config = dict(
    num_hidden_layers=23,
    hidden_size=64,
    num_attention_heads=3,
    num_key_value_heads=3,
    head_dim=32,
    intermediate_size=384,
    vocab_size=739,
    hidden_act='gelu',
    norm='layernorm',
    norm_place='pre',
    norm_eps=1e-06,
    positions='learned',
    qk_norm=False,
    attn_scale=0.177,
    bias='all',
    tie_word_embeddings=False,
    parallel_block=False,
    init='normal',
    init_std_qkv=0.0147,
    init_std_o=0.00216,
    init_std_up=0.0147,
    init_std_down=0.00216,
    optimizer='soap_variant',
    learning_rate=0.00652,
    beta1=0.95,
    beta2=0.95,
    weight_decay=0.032,
    lr_head=0.0109,
    max_grad_norm=2.0,
    warmup_steps=200,
    schedule='wsd',
    decay_fraction=1.0,
    decay_shape='linear',
    final_lr_fraction=0.1,
    batch_tokens=[16384, 32768, 65536],
    max_seq_len=2048,
    doc_mask=False,
    train_tokens=110600000,
    max_steps=3199,
    dataset='wikipedia_en',
)
Each number is 128 + 32 x the weight over its row's rms, rounded and kept within 0 to 255. Layers, rows and columns count from 0. Numbers have three digits each. The size before them is the row's rms in percent of the matrix's.

# up: layer 8 MLP up, 384x64, rms 0.197, rows 122-141, columns 0-63
# down: layer 8 MLP down (transposed), 384x64, rms 0.19, rows 122-141, columns 0-63
up122 115:103130112119111098142152179098200143173146143108132121095151088069150133132186090102126140147109150140152152119208144080138115113130062161191101119159130104121104146160085154124132157038132155
down122 105:085138066181154135132119083201098137075147153146126143119155183165174132153142113127186147120123109104053147116097153108156128145140058162138154119092098125093079106048127110130118134145130157
up123 063:161171186198124164163157123159068115107145118147124136154139132118122135143132188134166135094140159198080091172154171116122146072138178151151120146180154089125092131156190146111171160144114101
down123 053:116132139068106199099141108154155148116133139091164136124108157255121128157169119141153132119132158098130128102174132107144087220130118129129118126144178108141155153101130097127070107110178138
up124 080:143085168081109207060124093172115158089158130094142173132124153111157087131173154174109106133141158151095103159159096162147091104090171111126133102115129129139080111156187106153075135157129070
down124 076:069143079101093100111142132079138135175102104099140086160119129119078107141116096108107114130125113088162130150092152100033125114089123139125083130152119175166110070186127076146135090152087068
up125 045:130141113117134161111139107097161116158139139138142195066128145092100137156161186110136181103149154101149177154072106139169140156154183170108123106079145103189134072124186114122097124148139207
down125 059:114165137156084121149117114130098129147088142135114028177057109145115139177151143073101106116161130137134121135127182120103119156101136089215101120159111131107181105121120091113097052128158121
up126 091:180161131156124136157166101165113115085139112169049117142122108106103120100061155133152134127106098138155171134183084154121124111133062197111092156177107145118116081097088117152105090067161118
down126 100:086093107082113110079077101107141109163069125148163167108147134171089143146115119106124159091157191132117101162071180117171096155110123096121199100121121084088121158147160132095128144197116158
up127 030:140115166085149115127186136122096127095093113134175152084102151132114145119168097133098185103114143113166103069092157126161113121126190144117068115094121103200095103075134126218138110083139113
down127 050:158165138127092118086132140216186120170129166145155097147118099124179133165172215095149164101141133095145106085152173115138124062113158110136115151172169132138129118170135160097147107083139158
up128 092:130048131081158162167187144123124122110124163168104149109091176113173194165190096105117152164130151138115114106080172089114167124166138115063133146165118162133099180129128129093154163146123095
down128 089:053171117157121126172123112109074144111114134133135170160106135112116187103145114138118108163134127146084096151117124109179153157104042153200123147155123102136207111095127108145095091170074093
up129 089:146093160126123136146185153109112068096118149096089138158067090111214122191126122143102186097106155142179089175117081127077133126150173141159143125113136176148132121087157108145113130078143092
down129 090:135164154108086064146075106134046131101148109115110181146132167137121050168158151091113113132095132088180116066129055128089098107149111105147146115133143174096112107156072129146141133115154131
up130 099:145113124155108185130099186112110115134194136197175128126152115168119133157100122125137114157162117192152155096169142118160070142092140119152101126071140174138095080191114134129097156185129069
down130 108:151119116114102093124154132095139153163146148112095158077156125171113159154194133184222132161120169119107130180109155157117163136098111150119129142089070089098185094113152084143198102141150148
up131 096:119203161142153123172154134174115175120093139174114102175139070133152117107117122162084116092168137135107172102185098097114094129122072180129108148109174087082068158113147091119083126092125102
down131 082:118149116132155156116073177058161128163128099084079111143145106119125083128091128137139062176102179091167095079125085133091118135115119071101108089158110172149145162129174106149170078133129171
up132 078:155113124032140172129147128123122159107086087148103154163151161123100152069104197156130181128103172143132127140133075098167141191163109134119168165097124138140066150175135178114123105111099150
down132 060:123100174092127060128144074116094113155147130110206170060106123116098128108104140067094154131081102124105168122129123145087144127169154157122045158137119080131173109131079130080152145151119108
up133 113:082125177169110157121092147104119122121117158131095153122123132122194130097129124165144164118141173117092161088102088117132129159134201159107212081112061125131121198104114112141105165156069169
down133 110:104127107142124151093111122155115116086067130073085137164161091175099188138171158087158115111160145095121163075130116086133093171134068157113164103127108101160175103169117078061102124136087113
up134 116:179137108105158121134140079138109163090177092176101174133085104173129167160161158138162132138123202104145101178152170118073071135101131110078056125112152070144112164119113142126116100113122093
down134 124:167105100099110120154141109186139097125139092102093151174131190111119168167172168137129139111171127137148185094179109114165176152141132098103090156144113210102105166134079140084156198125143140
up135 125:088094207055116134141103121107104117139137144107164091144069122155097137113102115090098109143206080147202081134137124150139103088119156160095113147133130144155178173129146070110102082141109129
down135 139:136108136066130187126093108071069166086165178093186138170098155113097112111078136153104109156167128150155126069119087097124141100147160124146137155169161171126121159162147176077097111109095105
up136 135:068152190126166130110120167148109068144130129141081082105106166174102121161142149176105083122153175155137064128117101138093131070161125161100161116129136134139155176139105114189093186078103145
down136 128:079109123109117035162123147119114166148127128130090075072152107194131120072094150133159102137124124120137085154112115163164138120106085112127140167157161193160119065149114168124162195105137103
up137 049:098153182074126125103140109142085130063145080153108137116094120104099081141118191133118193129108114095135069111128122147149131131133116149077176158116122132115143174237167128109083123147119172
down137 054:155163112141119192088062158112095118121180097134131090111052107171124133140105139122141097113107136067140138090074140163126117110157128055111070094096116164113150133140154121108174070148167168
up138 134:136067135097120092123075161187172171120145180166149115145108102077067150175172178149110116088167106130172115114138166116124089167137152139146090160146171132141185118101115122122131105104201112
down138 126:119113137184185139136107120080085143175176142117093119123121102051094122095107115078094125174119153147128094068174168127080075108153143110111124174141118103118122178070111124168140158161096089
up139 123:099118130136169074136179125144115138141164062175096148150072137116151116086156150092129111134185111176126083117146164116148115177130140197101112119094132066050087135139158099140158176136109158
down139 117:111113136144134135154170142173094113151146093093180143099152119112132085052104145114154145136192123088122124081116180144126127100114161179077131094147196181092082151144130177114124193119116174
up140 099:101133155146157133095095151117103104098136182138117113060112152107080214139153142164159132158206098125160129135122135091147167150126097135131171126130129131109169138098117045152101182105057119
down140 087:135101153169111125114112117132055080170100123116160098094180096154206123144102140189134086107165182129121094114162130106094104168111095100200107135153118121161137081098136093190132141149108151
up141 089:152151101117093123163123140124099135110105126144170156110202118124127126062069113117096094111143143149135134096124098157086051138131146132155144129143116174126160009117181099137059100125138127
down141 091:140167133156098150069067128117108089151120106103116155113118134076132144165189060130183131148117117161101108116120161103147157113112133155111099164098094058085065181110155174118114127102072093